Weights of a small GPT-style language model, trained from scratch on English Wikipedia: local attention windows, 105M tokens.
Each number is 128 + 32 x the weight over its row's rms, rounded and kept within 0 to 255. Layers, rows and columns count from 0. Numbers have three digits each. The size before them is the row's rms in percent of the matrix's.

# layer 5 MLP up, 384x96, rms 0.506, rows 72-216, columns 0-95
096:138119140141142051136135151159121136164127097113204149116161125142073145119081108094072134119165120074103127146140136037155153071099127174076081114112126098088180130102129101123170220128099117149132150156134132146200114126203087124129097121116125150146092116130161140146164164140091152153
090:116107168111129077153097105109132147127163122189120119167091133132116092078139183142108183110165163113118114126168152121124162199112140184135088095064105145153098172108120131152144122077161110190143126169113131094175140129108113160195171129063116147127147078208175152163153153151092105106
103:128108125133111116161186132127128182121107128111102172094136176123080083100171136040140171085158166119154123118132182071117177138152120139112150192098150118123119090125169094131172136122128076108099101081119125115052163094124110119147105153139162173089089072190153106112139108066092142093
079:131129173102118135126088129155129039112088106106172157129201064123092127145144148117149098065136102128136109120098119095124145130130130105148087114134149099183102178123175091110139069147172142176144107119113133130177158149163120088134080153161122150109192176117113149230138061100133102117
132:086148132165106099120176141164095156139104128106164118164126119121132137155178192151081110118162104107158124182069115191203158106155153152094047120124172034100107154109190116102141138141091139124123146153137101072104119099129122150093104119106092111102177078119127122066126119134153171122
114:189104100129110125084117113047115143077118174083098201132105053093105131098140180117160083105104190151134164138112144167145130145087102146104083131124151143162088191086127142089155144127078090172103167088068140108133107148133083113133142166140149130140143142154105145143142124124063090089
078:124092176083108105086089092166168085086142127092102168109163104116126114100162171102072125117147080105127078117084129117072117170122102114117135155163044119105152153152144116222148104142092101178071096139128144134097188130152161195133121161124082125084150096118130121175106146119140115149
098:089054135119153111080133171185164116109135166115104084151146090140141108080148110070090123130088142121187168145172122105191082119064150133137140136094131128073149126192154142134188163122139147129148141101131088097135173135091131157111089131064095135155129098148134145128105084119148184048
087:106189108123108053103171138144075132174153137104131148087133087204140139104149142079139108137119207125142163112201161075124130093176159156087132164138170083106141134182098162129086133137119117120136142129140113152116109223109109123153093128135121161104122109123098192184171133141136095108
077:156126120113100097121184114127181128143127126056155120126174058158143175168132139113142131090101129154132119125183198056113159135107166153164140134143115114127119098082144107109118099132120093164135132180161121157127169152210190146117112143119154055125094153139084198106138127069072139136
083:093101072115162136119077102101077158161169129094089157136108129147082119162142178079131129137136115121113156196125236149134142082107155175132061109140167162114094139104073160122134169119148144156137124099106184100152100115083124145153109122146176127101148165146200153170142075100149120121
081:125083190133118153118108129126122145144122172113131098079151129125163199128136157121132088129122114149174149102179170156143118061061109100096146151134079118099091158131198097151095188072166111146099129102064136063140123130108141113130123113059173078088155160158094181136140128122140093080
082:157067078079114123132133124125112169105115145160126136187167148130108106170201109170095150110097155158163097168117172135140172087119214112113098142148101126101140148148107151142055150074141179049182137109099100155118105134170138118173093135122130085121173105123112095137180144119148108183
098:122109120184118129114096119176128183071162155148128164064086125153114080165121124112117082123166173095143124161135169158118121103105098097105166126174092134156092099173165167163121118099096144167191134161176120084104120215114134145142122119159124064199154137139132116206096160139120124108
081:121206182145089080137126146103128087145116174100132148096088106117094133136151155146127119117170148107121141145102127163184163107124130169120133131141155172066103203079167108117124091145145144119205157162102158103135110109157162123178126106131072145165100055158161178146127160066078089148
156:152154194133096143160160144118107139072052138143107123094149101135148165111150136082126149083110162176150136123199125077167113184139139143109109169094148092091119158150159079136107063100156086111119117197094124191129173113107121133123057151109152077099118091119071127109121104098077135125
066:107124122165082176099164083142135206183182152141136177157136072180112136122112146080121113082108137138118157119115112116130102080144091119087107102121095068102129183150148130138143104140130109132135069096071157130060160102170094099159126146148114135166086070119117176114122121148048075125
085:113141153169168190161124143133095157141092096134157159129147130149125165117149133084098091125147141113072116179124208133086135043147104126099124084084117133077082155160129171151159110068158115145077154114154067093120148113117142142147124129082150133047105147175144183168141143125103179096
157:145094202184179110074131118122139133105150188205111151131134145148138150104131115157097181127126100151180173100127143109143165201135114158121130108122169157101135097111131139123135119127138132105041130104164172159107143166084083113203145119074121072159153076116158184114143167160128117103
105:125142133148150141144124118159103212135098232077138147056121112097096092134134198170081117125202155130144130145102150088154089082123146145076107125144178162113112154101128109107104100110115141127157147175122132136132087152168144108119117118097106112164070100135151145151172135098135096038
107:121113126129190109097136185112134166107090167111111142139155189136092144138152153090071143158175184139169164159101100143132122161078155137155158161124096112115040113102154104162093156125151107086068108124117117111167166115083118164144095157159149103123135147214107102158111120116036121107
127:145087120117078033119111158137111141135052173096161174125129168145133126170169153135127082116185112155181131149147188102156115089161154144134122143176110147138088141126192106117131185107069111113198130166101124124103118088116098108162128155092112139144097127157130177143152186132131127058
087:083087157061147138122152098111094113120140137093152142089128151166162181088162149102130142155174106173139103125121106109143085117083144174156206146100169112161142143190163142090155130058153154186079106079155126119133200141146056118130091117118112134088106089126123123106170132162129189127
082:134145148124167136113105163177169139098133118089119131084170076131089147174177066149162084117127102102103128169151138087114161132129089188153084166055109064115111173131100134147154085109150149159191116163110143145124180120091106105094156192164186148122121121155173115124169185152103147108
111:141071121052144063125154101118149102130071123104105088096197108111106135108141128171116080073164106177161146142155165151141095156190111133165160123112143201127109191145131086087136062125133114157157172171115092139147133157080128135139074099126138166162108163157130102175132170098135135136
068:124134175089184160140151132121055147129138133182118217122154169169061106120130083149144144162121093097132193115117118125146127156162122133104116169117120154157154146150186123123167087112114138144064182128180078155156157161133130166102140119186107112125108141127103207109073117123104127067
117:192129147110113161138163092175156155108118159114120154101150076125128156119097132058104144106082145090148167172106157147130225090114099177088084144141135148147111115132120134127124077167120204107127175180190084160131105104119162142125067125109150140149086137126116143129158140050133145075
127:145142161127078104118157132089140195096099128135099142131146161145126121151138171089106123112139162140129126126167205162168151166129132172170125141131161183090145147124130117149136083099166188167073158142112105040174098177080120155072155167154103109133182075158087176117109155074144128127
118:146097146102093081111178078153170138110116145096104193122153129111137110087119075104102136090188132200128182091136097099137175114129166143148046141110138159098094131146194127099150174109164149114105112143194120129087141086134137179169105132115125113103082144141166068094099075131096131097
114:098151122167184109105140122120146135116115166122118154119127108121138174111140131115090179124144135070064111144190189104163125125123137183095072143092101166203045129174172113092164112123154136117139098168129135182108140153107145085082063104095099087088069117101106160157136119153114107084
135:112086120111155140156136089171169127110081150144131169079117102135106140128068085045100123042139144128052154144141153084137110062130114114158071081121179121084115078149150116068120124086131146132131127174146161121142108115063188130106171148141172134074113148117128097114139125135104170121
118:133121152116124067139141094083123172095107103084162141127183085109119100136079184141110088154125137142170121071110118139163161077138168093095042153105146147134124092174147140121128099059150120200135149116107082171127156177111174166129185129139115089139132138185139067127129165090103132160
080:104140225100126131090133173139158169102136088122108121134131129148118114113145142151120169121137129088088102154155174163120111124137134136179093108113135101112076145182072173191127098147143080149140095139119044055134137098179158183122152085137208170146093130179129096140166162129104115131
064:139150169067126119072120214091100136168134156094104091166082114118098068194133104108136119152129153125135148152141181102145117152165080155100094112136138115150090166126114095111150116147123172092173104108151115122179166150184165123135199116141069074149122187118115153085101187148140125100
085:132104077083082178122090099058083106084116179123095115128137151114123089124114086105137114176153151111167124119128128047141154119127165124122113166102160109086093194138191135108160141147174070150128121135158184050123129167093156099123075083182097121152110086142108147154120149123124126172
096:085114147100156068179061116162117158092148091151113177118083141140072098151165096131152134160132182053139184110126138071161116121084157115167098135127136082122117117116162115117125154097143098180176147142145138139119176084147117141141116069122048084081114102175141190093139112104113122114
095:168060157133114137118125105128149130114106154138136101163153082127124148124149113067110111076147099103081108150070115168088139122126129176123140088132184090133151048153118032159104103097102157147092110128116137093107138166159154195087204161111099115096125097144187108124119126072174105137
083:085102107096118144099215130148105117067124104127105159157085105149099136121105161114115148146141140098099145107158145144122127108225123079117111139110177147134106099129132136173172103125166163145126065081124094083138114105135150120076213105154091121078135131159164100123160176092061193137
093:114111100132111142120140135096139189094127156111191122100168124146080134113158125088109135137112150082133177149121159055122099125128153103146117150051118120100117129159158155076153173069113141109125116107109140171207134125166113077143036193152152119113191122191094099172097129095151120126
078:131137180072123145093173143105090111143060164086076189123169135166102163090088126105105100123133147083123088108180159137101158107093143158132161051129131096127106084167157164150141175107143142149129085142155108123138145116119148157125072082115074090078095078172111126084131133082126077162
111:032125121128122101104121110161105097097151127129143127124158057111119163148139105179098107129148058108129155178135128169194125146089154153124121078058120106153094095101130077172121102057111121115135098182127085151161153145083191082129167131151129126082093062082126132128114141116117150107
085:137104115172175090059169124194085116136146131086119185064154097123135146136134154114123152158091193095144090099085203154155122172118134134116096154106056128138108122126133116080158087075105158132116206085079124089080171110125141089154081086137151112138153103130138137140136150135134140092
094:146128203099146184130149092179147215095113135133136067150077100152111115173107133125079125122099121103188093140121145102139114138156114140180090143104143126176133162106152126109114152097117164135095107121110118184073195119110164063128142091086118100069151116186171175171111135118095128100
089:144129115070107069132133110126081133067101171174139189105143181097130116126136118089111113157078158134114118131165171050166121109168110129106145124152149138114141173149075111116151165139065133131099090111111099130108170164148089144107150118164146078123119132121157148014174083088090156149
099:135095164173099082159116180105169152123075106115092163131101075134125142108091122141090149106125063100105129167076175138142081120101137198087108119147122189135091181093213119130157126113164143150106134109164104126176144124126165192149104139119042136160176159106117141150157136140147155118
056:122145134127120083108106162083104103094148166114115092079128086163092162159130150072144148125174126120128143119100122164114127096178103132041114159174078147130135071142112111141115097126089111119155142065089123077139096156187140184183155062117053157205110108135106170128148132111124155139
079:169079131115140113146165146056154144138106140149123118160148138144113134117159103141096090149174113142126185066142144191158132178144181115133111057148134120077134113168150186121129178131144168122098090172088133050169127125120136141137122126173173094158069150138071151113126119037158152145
103:177073113134144119120096063165080132089118192137107130177071075085104101116080118090101093152104139140154125159107119094146122123103102124102148136128132114110115103118154182125143110140139097097094155153139183137163098197104192120154110084114052124190148154127135118171182154141111203093
142:146167167114132134140069137103151148096100104119123135164148093136122156110134169152176166124153184198109102101184210116142149156083133177113115161081170127059192178119143122072176120124134117156131160121098180107179108098075154142103139114104152101065142116135119151092116127131070099108
121:070097153108119096098117083194113072119145188126124160159050171140115110085151144104136116155144177181155103123081123120159099099130097118173118082098127140072089081122126078090140138116156112074131173071131144135142130157091137160152147095169109142103130100203106133150111151107146102053
100:113102120167044150157121097126123125138087171153074118136122114128031163119163132145144146090163125082098159184096195102092134112102147134112156154105148120144105107151135126107177136143166149140106141101142109098102133152127193135193150129120070228106161133126184108147131165146065128122
091:158120097111123071117175121177143129066077176117127132137109168155070159109187144110055092077119133111157109121167115094128099104129110113159110088094105117116164182151104140185155101124163104144168153102100117172047125166163156174145137093111166126092150130092130163094120080188115114087
125:120132108105108062094061120141099152134081136147093150157143047161112113074122122153143183110091176142111141147151136126151101178102106126135132069148105132110138172121146068129119135138114103189126107165137045124139161113125084110147104088111122129187108146175084111150150142107029074141
098:088122129174179155158150120116073173096083153107122115161126124144092155117142114122124118105112151140136105173111083117145111126101087183143092102099086057193112104125142061099153139111202086129128136122158120132176157099171106213142063154129162114103148092171073105139159123095096180109
099:084121126118144092142165162080096122164154107098081126103159125185078139132134153111120118162139124119090130095122159129140169086154054165137145094151098207097141078093157133121106140112138062196144088161112158100170118148148144096144109060095103120181143123102109137091106177181091198111
078:119107169132181106132138040180162125135128193140117136108105120144153144137128124102072131155072167141149132094156181187133112091149087115157091114110082132155137117110136131079167147099208108128121077120166108169154103151088065098123169118126093089107108135126142176116156116142056058106
122:089153098129114113104096096136119162054103102135162141161081049122088091124167145139109090134175121162150153087123157142152163145104228181064131141151094099115150172148101176104166160111120091152135126140164193142130157147107138138179087132115098140072127147109179121124153117132101108190
117:107093130142196104079125162084106184157113115072089166115112090093129110114099163152120105136203136091178135171080109150135144163109095169115136179139127169158163125124166095041112143129120137159124126109119121161121043120104104120100098110132146179121115133207094151144123081088082143104
093:083065110122141113138060092142124153102191193111151117110132090141148121106139133092127084090122157184155181169092108143126093145183158138120065076103130075142139080143095168173119140093133157128115134107129161143166103144149159103197089116123090099111156132091155139105110063096085175083
102:172187137104083095143120134128134133115066123116138108167102072115076108126138129183083164100137109086169140125166182184124132130139135133111094162122118092084141166118141152057169111127131120098151178176119173077121095140159122098203148086110137133121178161134173161154196101075083097123
095:103098147105111136133094160131127129101115155167113158084111078082080157102182079158160163133117102106140134116107137156119103064126118154131107138058063176138125192188158134116175132125121138149129159161191174162097117146112167116186081071102153160191137089143144148107150082080122081138
104:093086154124141144087135068124123148094113155091080144122130139121128116125165076049049204104177144103158109104153116062102150134155133138144112114147108139163113172125132164143152198175159157132051134168138176107154131163131149110118193099186124087150129098087112127085116108151096139153
085:097123129125151117130122118186129165141115178138194141134200118097084176201111168117155100142117118132083114183129193110147136068080170140113124110132114149144138145148121111061027174143136091108102113157085116154108128135109159144139103064117160110081150075109124137113137158134061105124
083:110105144115113108078135130146117127084166084127114114127141112125203147085165173116129171117142133144160096134152151106138226134125104116135081173146121157128120106122088104197159094100078131128091120170096178189077171139180207047116109155083110099122126115129121184136139095150150137115
084:157081077120089116139131120118097130199141136128170128167149115125140129136077172146133134093109165132191141186139189169168136193088097102199101153071107104137116159140159113112209092106084091145111116139145155137088104108141121129173167166113058097136135127136088125155190116089129110164
093:165120192085145126132183136165115144138147148124172126092122049169161133176120143131091172125158179154096145125160123063097130084153146091093170086110168137149152176148122076146099126107102162179159110118144123119158132134095063096133150114097181168119134129190177194146123106126072140092
078:147130143058095140142124090157094117141120112124096144213104116172096109132173091068106165161144136096102139158174168153146133093157175179083157149150122132080174177137129140164145139107167142184152113113110105146123064079124070121193101136114058114117158088103117170135152129110121071108
093:152121101085055094153094083109173129133141233163176123120154138104127079144122125103144125147072156184084169133165160113155069109163059123137136115083171126170115136121098123143106170125090114166170144185162098119163123121120127108144157088118093126144101095150072121121163102184096147110
150:134094096133120110170102127091153192090109148072131158115149147147100157117127098176106172058097158126143086164141192166126142107140127122075130060130080127125097143060078154095141104156128174131160092106109096153192112129099140125098102149139097146092113119117117210104161130117067114063
095:039067100128120090130158110161119132113062151111074154146136130101060141126119176147091205102146100118138121171139107071141049141134091131153150130122137084137064101110122093085123105115146110103097103075082099081095120131121131138146147118151147129137150095166078175089122063105107137102
095:140107185074146129127175097145110122130141097084081152129105125089162072097118208114083170089136173160128142172174129169134132130120159167072060120097142166131157107139096088059133116099162140146145069080090105125147178137092130097112136113106158091071177097095083132118112105104152144138
107:146064121073131076148180173121144185085105130116120127167112132132137156129134122170072145121066111106177155143122185150155101140124133111067180123126127144114136079073096164082131131130097188159169130104135109094144159049135142118131060119199137099150125130129154188117144145122068154103
070:207122118107162079165113138126118199130098153121116115133155128175120130143143137158139123112104140109147163083118162128196174055122136155129165110076173099105102146173130123122145125081163105139115132113100111099154157102117144200170176080115085107139177163156151130031134070079149143132
114:157110146121090023111139158085155179069074125104098193090118122092102143114127102126106116107088118175159116120140092125130136103158090169109065202123117101137111126081147122151142123139188152082156065146089106135158114130068110125163082130107131095123125164173176154168120152137091151139
105:115159140128194094154111072119076155088125187054101145151097082131118094174117091119162115127150100136132125097153175101114140117136148173109124151118079147147129164117123171188169122102104128140126086133145080153130120138083177132071111196082148155093140151138109170119209137064087156097
114:065083097075158098070158165105128176129142188140156151110075134115080137164155126115130107205131162131093121125153102109182134085088086096139037160142110145105118048128139121139163111167104130158128163136104129100172168129103168120158136179154075094124118077142114118085112106133131143099
066:113155108182146165123135121105100145147125149152157175169117133127136122125101135110137133178132162211093141090137185190153180195155071187093098111074157082156107120156132132116164101115166103143114135132082112132132157111143197168189085071107136196125127086153146134147142149126075099108
095:147064104091103072122104151096160100135158132168102155088155178186113131105093181109121179137180130175155160093144162173067136076111104148108121173101152149171135123154172112087118101107100112112147107052135148139146133108093092154089130139116154107150058071131120125110083174111150161073
083:096117133136078145117106073111092157093132182156064169083134103123128100175134072103137143126165155114075156093136146075224108123172128125074112135141120127115121102160085132058129105181167163119107077129131091144076081167102110126133125130168126103152188123129116087136073125146076127156
091:121092100110106115132157108117135175059103116071121144116172139098073170210081095099099095090147158071134080188130114191127124142069106102133079133179139105126146094174150134141151118087148117101124114150183074091108119120095134121173147072083141120124083112151107137111196089122118120110
117:112123144128125066129114117156132140111121143107137162131121130088140192072174171118202120148161176140131091133106153146191191118067133149115146142073101075117121096123110101096104102082142159152165196111119171070113172082148131150150138167118164074128177132143137153137170176081164139078
080:183099115134162128148169187145092166118157164123132119112159112081091145149135126094130165102122174147100137174100213136131070133103141141176058137146125166112113107141078154129117126123140100095138117121189144119148162146039167145146151185114168229105131114119126084124100124080109121162
088:127073147146150174161085042109051101094136172156139193122150096146117110158089104080172110114127123144123145104121057117158121155062125113145046111121185141141165101148121094095119187119162091158140142125126150102125125099145151096136126092099143107122147110163158152132173124072057117144
088:141110158083117140125119173126095156133185171094096124146164119167109128164120143091090080171152091122125154141102147139111148095171138110079086146151028129156130148116148143088124154177071187160102121122163100054113089107114093162105107088138178129150119086134098171126123057148149197115
073:156105100105140071066177116184108138144134146103143131098180183176135095148156140123059140103182117178172151138076134084151132125127080124087146078105137097131112139098125100110184133156082138173154122095144110103148147187119162100155127131130167177055092121083075086096153175128117112109
091:132106185133153084144096143082098182099112137191102143119103089082055074139186151100109114153137157110117161164148141151138102057147139173144123172132106081121088107070172091123095107128126146170086131113133116123134188157150146129090146170116122070114155085215140104162140133103159129106
108:085189166096169169125144150108086132105085154122125069108100193230055130127151119115080105119099191134167141150116130121118124131121076165173113142142103134145102117107152117075192127097139113158170113105139150125158165141132157123118107096168086113120155104167093154122199157097155179134
097:142150174126197095118130125114146173143144128123064175096092115154133144160097128149127112051107179094115151132124158086118107151086152198118057152098081104081097118148059111104137148125112152140180084176111082134146153108094138143171110092150107126117137121114093105130090074206081151132
116:114086136172170103117159110087126153089113127098159118109094170163088141170092155151090124118162176129148081136154166051147101165101169136132161089071112120119085140173124097099115171095078128066060121113128154142152116100115150090101121174092113155157124143158157089091156119130093095035
104:107147104135154167141134113134111167126103194154131149106056054117061162074123161098077116144143111128176152194158142115186123121154074147072118118130082119132140147138097081045138115137105159119119169103176140141080180130173158122124149200094162118121145133166161143140097119155122149146
099:152130150168109113148176130128131113115075191069170100150115050087133139066107143121037110162158096120130172126131151149174101105118112102166084225088114112158115151084125072134114117090130097137074085120127140112145132127101082134115095148097117188087115156149137132098134089130119095158
095:142121119122169088124131131024166123151061172043070113074172084167157132126141090131126080099195176158121160172142149148147127120120073139120122201148147106184145125106104121104157092109175090112124141152131150083126172104125103138102110144174110143119139153142140151140123101087081137143
055:106042135073098143147125107136126112130112198121087140127142156224164137135078088095158153103099099129136174097184158127174136104127109139094081177141096141145144136151170153138050187126133116103112126124172100161166125152118153158172144193120176106112125113114107098127132162176158147172
104:185155160151092117108150199152132155156142100094130198087146087101123102165100154096123085113070095134093157181089129130194144148111151148162086092180107139070073144139105107121155146053130091175092131113130142122120128133092130100154116125167085140131113064116166132166152166129060120130
099:164117108126139078050108100090151083118094117182153129102166151158137135128135110059129088106145063134085169130145115145089146121138124098093131068168215131104095154108112107053195123161161110108059123114128116088162158174136132112144169153160139115126106084099083153107116108145105156162
070:058105178075193176113153081143119131065143134226135152099163114136108098115102122145106099108108108165164132130118127126121186106081044103145151177089172099115151125165154171102114157123122081140116071100124125154120116104091103104087128110084085165131157166145072136137135115124093118117
070:114042109137146138077173122133071129123126119136179173158129140140124184078064142126084096164129169122122090085091177116158150154115092106120132141112107147105112132129118119084119117101139112163098171091096157072111161094122163162157072102092155161104054159163154186152152155156105140060
114:185135127093120120128159140050104083121099170135098075102124151134151119134140138081138059150059118073087136150125173098144096117119138188170104078116124126114151120176149125093098130096148132164157125120100170145172154099078156153114095161126126104135094052062176174099081147163103104151
090:130101171150124099042206109081134188120108133107170115091122115123123150129103140165106102174102088095126164128146186149119193103121121166166131051113142142118144134084139089109121113175105090061140063151111166174114066111135132124182124048094141124108130105144101117128131126124155137163
090:103110123103072105188174117131161118126108099097115095142103141100107121142092159141096142162150077123084116096072135140068161082130147165125124130063121104131136093112062185089136147115077172107132111155165139101128102115154082125160111101119097211101129121071110167129113129047086086073
111:115107169112121107098100079148072138096131112104114069103138163155139093095138146072091112166103098095093167109050120091199185122131138135166062096154139124177115140158132108120218147115120128121050129090132130051095170146114131105085120155119115139101118137177155123169133160106109115135
122:100078134099108099109149130014123145151179116084139115123071129122076175173144154147109134123164114143157142138175129147153064155155125157166077163082100098156103121146180121125128149108135160164144150104069118112146144097127081133143094128094135091106117059061131133094154085120114169069
100:154099147183069073128150180043063131108141140152159106153132136133121088123073185117120210107155149104124126141132181124095155109180071094158114154086140135115179119189088127132140152136125144168105163101173104122140124093158186111145187152081122121116160130128110147150078094123121114158
085:090135127127119097117126083142105200120144132122127095168180060141080159064134129108085152113092107146157049130127136145132136127167097164099109130090080119109187185143139102118133126122181154153118117185169076132152136106123174158207162152114066168122098080164154113086119085115132157134
084:085101173105134157091140167091129148079145170155184125106100118060159087128144094120139105143070159209166112142169137099154180070084090078156116157099127095111159080103097136127157176151125146129098079148108132119079149143150136113111055101129134186090135110146110104126150159180168105130
079:124111121101122175122152164089104115100158139133146125170125130125103090159108101121109167157116134121084139120110202138100137024171156099150093088148173123158164170170104139100093070148133140107125087149165173072119117148138044148138142151141127086115159092164132114076164141080070064111
113:140103095112137061078106123160085161100073115147149140104149095067102057119120086096128164109150174112119110143113127145184099129111106153099185084095181184149068092155175099120156206111118079107147178091171107102110141126137182108150119166094124118105164112116096076123151124114114119105
111:111075119154137112137147074102124146104087104062151092131120123148042186102117172096096173096167139123182085093108144160173098110108091161086112142141152195156142161134124121099169131163184120136153171100179155130123133133125147169177163139131082119059149169152123205136149134120133118150
083:145073157183175083093136072122129129123057131127109145122131042121182169141107165112101141133149131112179121175069137126152142119117175099055140197122129138154144136140129170086159089105151167148109161118118112121128131070154169121198067137115118116153094110094111100118122145185076110126
091:101090107120137110091143164060136171111108169180186149114103112145122226111142119096195104110107106117142145142066126115246145095158075111166121152106108096105083140110136085115105121117087133159072149116143194149131090137114129106134134108175141091122146106160143156126096120126134157093
089:159075119096104148162091099076157143074152153086206111110119067077123138117147158136133154119097153210138180112131102056135073118135161132150080081152094182208120165149157110140131127128119155126150109103146118109087138118103177140119084131122121129085122068123130168107159087093114103154
111:117090106172117081155175124141174153119177160039108108161140110131140168147074124156194122103154132148158151152144159112163118082143202139133139100124088129130114102117199121160156130110171099136157118164117108189159154110110139071090111099093134139062148077186147121174134107111160175154
108:085109131082137148122111145094072175127115129197133062072111152145135120134135188088107149107166152106122128155103174137126154130074163103105130131085110100153155138130141108103157124143129179155101136112137175087100085204126151132106133126058150180153074085149183129123140084069058157161
113:121109204070122149118132130206109191126132172135118117116132140170143147191114176094096051094122132129132103149138147133172065189128130165114109119079162090097165138174149117143101082103142180145075150123130096133180092131124138107134101143096113071105175103150084088141126085090099149111
108:164036146095115156121099033128116131081146141147102174121171097091090145151110125103075135114164117139158170127175134128114115115067068167103114167085092092147145152113133157127066116123148147152166115097125140191127143152148162174131135069121102106073128150134126154055158101157110122163
093:154123169092166069147182125133136174113141147128109142123125138082149167180135169161096118130169115138159103139099146133164123090107174127181125149108095190133111184103183118105158137168180123181193142131146156058095158112195159104148114170122083157131088133143191189115123154088102154119
110:057111156177121144125120066108128151119127095047145135124128150106099141132187054129087106100166164116152097155096110113150126090099062173101143129088118129150077094184129106097161206187150069197164143119114143103158089137152140102180128130135071143143135122143110122167139141120128143141
095:104092161163121092163157175151148204137122093095149117083130142134095187125137071161083140156098130158181108170131180124154144120137127157169098126138158109115118132073118170086084141126095108123110097160092129149136191191109167087129127137099109081146076095108116096188117046104096167113
089:140117171143088096113131159117120101097159118167060142125168117145097131140096159118126095087173159137113175129128156140147068162095169164127109082092150152099113140109098113131132134086122156055111136120123118142179111144133116091156097084075138201162189168096122076124205111149108112222
095:101081111128153104125145106094093213141118138136094137111154118136090117176078104115049150125136151062172150107063133083113123136130099150165096155112127172108106094158166127107177141148118170095115130094177149124160101162104115196184137117095168125126155104061190196129143118103145154146
134:066137165166118103155198142121155092087119183079156100140125160114102182120074166134098155153129116145118114149097168115128087099080205154113111187164150117119133163165129110083133171128089137153068113113159159127085119125063143119089130090057076137075133150148172123124136123133092111091
085:140068145101126093108174092094159120131100166135125128116125100168147121133152078111091135077145111154132087100109137100092110111081120034112157103180175168107129129123083144119151181134131177132148154109132097134059128167123131135137178133127157070083152135117059182174109157047100130085
126:150161148125159083132157075146148129138057168094119165143109156122072152078141131074054112101200143143165150158115155132133122127180128141102139144094137087140132116146134120134140073150169133065145104102111109092120181091150090181101083175123107166129146074183094135133203161166099142126
098:150134137114160081142136195121144203142135173145110139165154103148159146123110116085073150136190114154079182187136131077172091111115088195166103158118107145189132129172140073094127157112156102084140082159129138140118120140095072138145122109148085126080088155178061137167164139128110137136
119:125059108105144073069114119126177110128087121078095141167126190162043122087126149112143144110121150164152157163141118132137154152149069125130155078131126153083113129103132074092137108139139069080160159094095109120111157127078108133159150165086157138151113101187103104134123168090035111143
107:104144098080070085127112091123106177150128192093137154092101106134167165159145212115122142151147133106090122239106151103183114141111111122103160101118146130101145139172139121109075115180099093142105145136144191148151119139152152145139074162108152165055159138118128184139175095141108154120
122:148157088115151119117140095109114061113097118142098155047139089080132162096146228139098135128152143158120117164142170129161134075108108144144099107057148122162119106153117115095115148147106127091132100139130023146108161166104118189129097090052127090105142095129087073118124110120127112096
095:166122117142070133083152158064107128102115191125119147096094059096104148128120184083068126130175150199174155186145118139112143093095193119165117176147117137112130128157152159065210133133096103170114114127120126082110092138119133123132127107154084117150120126140127122063129094098079083140
083:119073182064148131084140125167145102101133114117112183132103115121100114147125139125103082109147185119130128138105074093167154086168111105157145124087076161091153151208166107106133213136131135158150085128132101070162148164169122153085206126087199117122133102143144096106152129126101136169
102:145105124129121138101145191191177154098101158113105160093169111061089096142093114178164106118190162130120172175125142110181123106150158142133060064106135135142090170194173117134116148161158087197067149099076115142167121117114146141122098159076101104114135117155119129085114162142119107147
095:164129152102164178088111151138083113106119132142161111197159108112161083141101072185160116171182131117164115148154187123120091154116164138067143135126134101124102110179120102162093225157147123159141165129119153104136179189080138131181091106132159131106167112150160131185103170159120169136
099:154099161075123118147160118106103157085198125083134114098121073058109136151163160085134105135130154132143135134133093137208146070122137116169089114121190129145070177137123112102151134125175115157152122162194164158106124122115192114144162140083137164173138059112108098161165086138099085089
084:109109163147138112144119150114086135056136141164118109147187096171105083193167119129088124144148141189158122235113115123099161139190118124112118116094144145130172137137104132081069156079117156172083102122143088098089107125124089052108177103117165073137138110137188094133129130138122123158
082:040113158145127095159075127106086131090102159104164139108130156142073168145153159059122127158179181130110138152152129109071112088158122152158149181115082142108175071150075147131138135147070125163122091117142092133084106130145117078110056066168120114126115117118138148135120084133119117056
086:146108161094198149049133100134136126151120119103071158144149085144153116096168138129122186096088083114112138102128088137133184138115127107029117088174102104118136165115122102186167121145132173165090077159115086094149170138197131154140153144075123124100103098081135106102133133076132172120
105:151086097112172100117177107157117149129093145157078095121073117063090171068099143101048093130102117103175149171145145129066104098228098119149113157120147138130103065135117086104170139117134148147125125166124147086090182127103171145109145089123154082099122121151168147107097134139128126078
090:086149194104144122097172086148149136083090199197144159116137101112141136091102116071103126092136167121140122175103146160073116102100095137154082189093104150116082109117163124118069150116165084142170096109150118108120127143135129103132089092123064154122083093110186123173143185104141129189
076:132121107136124161116104143062064176074110080141146089135179149165068122112185107163096128123150130149128126119123165138141163167110136124079095144167102107043156103106090202154139158085125123140173186100130135124072103176134125090139132098132133079079073137133167083162149104133138103088
162:153080153115132123081113140153136141087140192153167060091135160096134161113115123162122134131142173071166151121180089074174178113170111092122127070094065173120083211115149093102151088119104144164175145179144123160112180126132137130131083118148165125144180120139135150154164107082110109104
063:094154096106094187113107139141131141102157115123139176049129159117107160127105068117194092130154132167099114132084157083116076050056137122144094073119151107122132186150150097117167146129150127120066126158157130126094082134118148114080133157080156110084187104103144150127175113133175173149
121:153079137080222086087149180101151157191113130060118109131121125125097148084108165149127080152150158117136096104120152091124144136070135096084124144173129093136156104176138146104140110152209057138108068101135110115167093128149140090158127092099089097125132134128118094182135187122112157138
087:155117155081115110133110057083096115120154141127100171131150095179153126149107045127151108110163094124121147123162173118127109092127091151154074174144163203079151087171133061162129106148128104106053112134113112114092121192134070118114141169160113083148097114092131182132135131130192134101
077:124135041141130097102144120142157164156078109151119151119119139107142099062136125134126109106126124186140134175130150136180110126137125177094101144169116120197093154150182113118182153151117083095145127102157133118143079174098199073097149098054096121132086104162150119077106060091127117071
086:054082112125143124151139099113123150138168159098146101101154070158098090116198164073061158182108129123171141078167155163148155124075165124116144133094103145160223140163109116141181121104133079183130110108114144135147172167136160141133116184145098143148082084161144123110100104123128130085
089:109108158058122091187134118145140171150115136108139122089128124134157144159131131114109162134138101139084177124074143129155121177118169118091156129091067059114121095094103180117095108200132119205070090079172166140148118108128079098128129118065088123153087141156113150111047141152163139115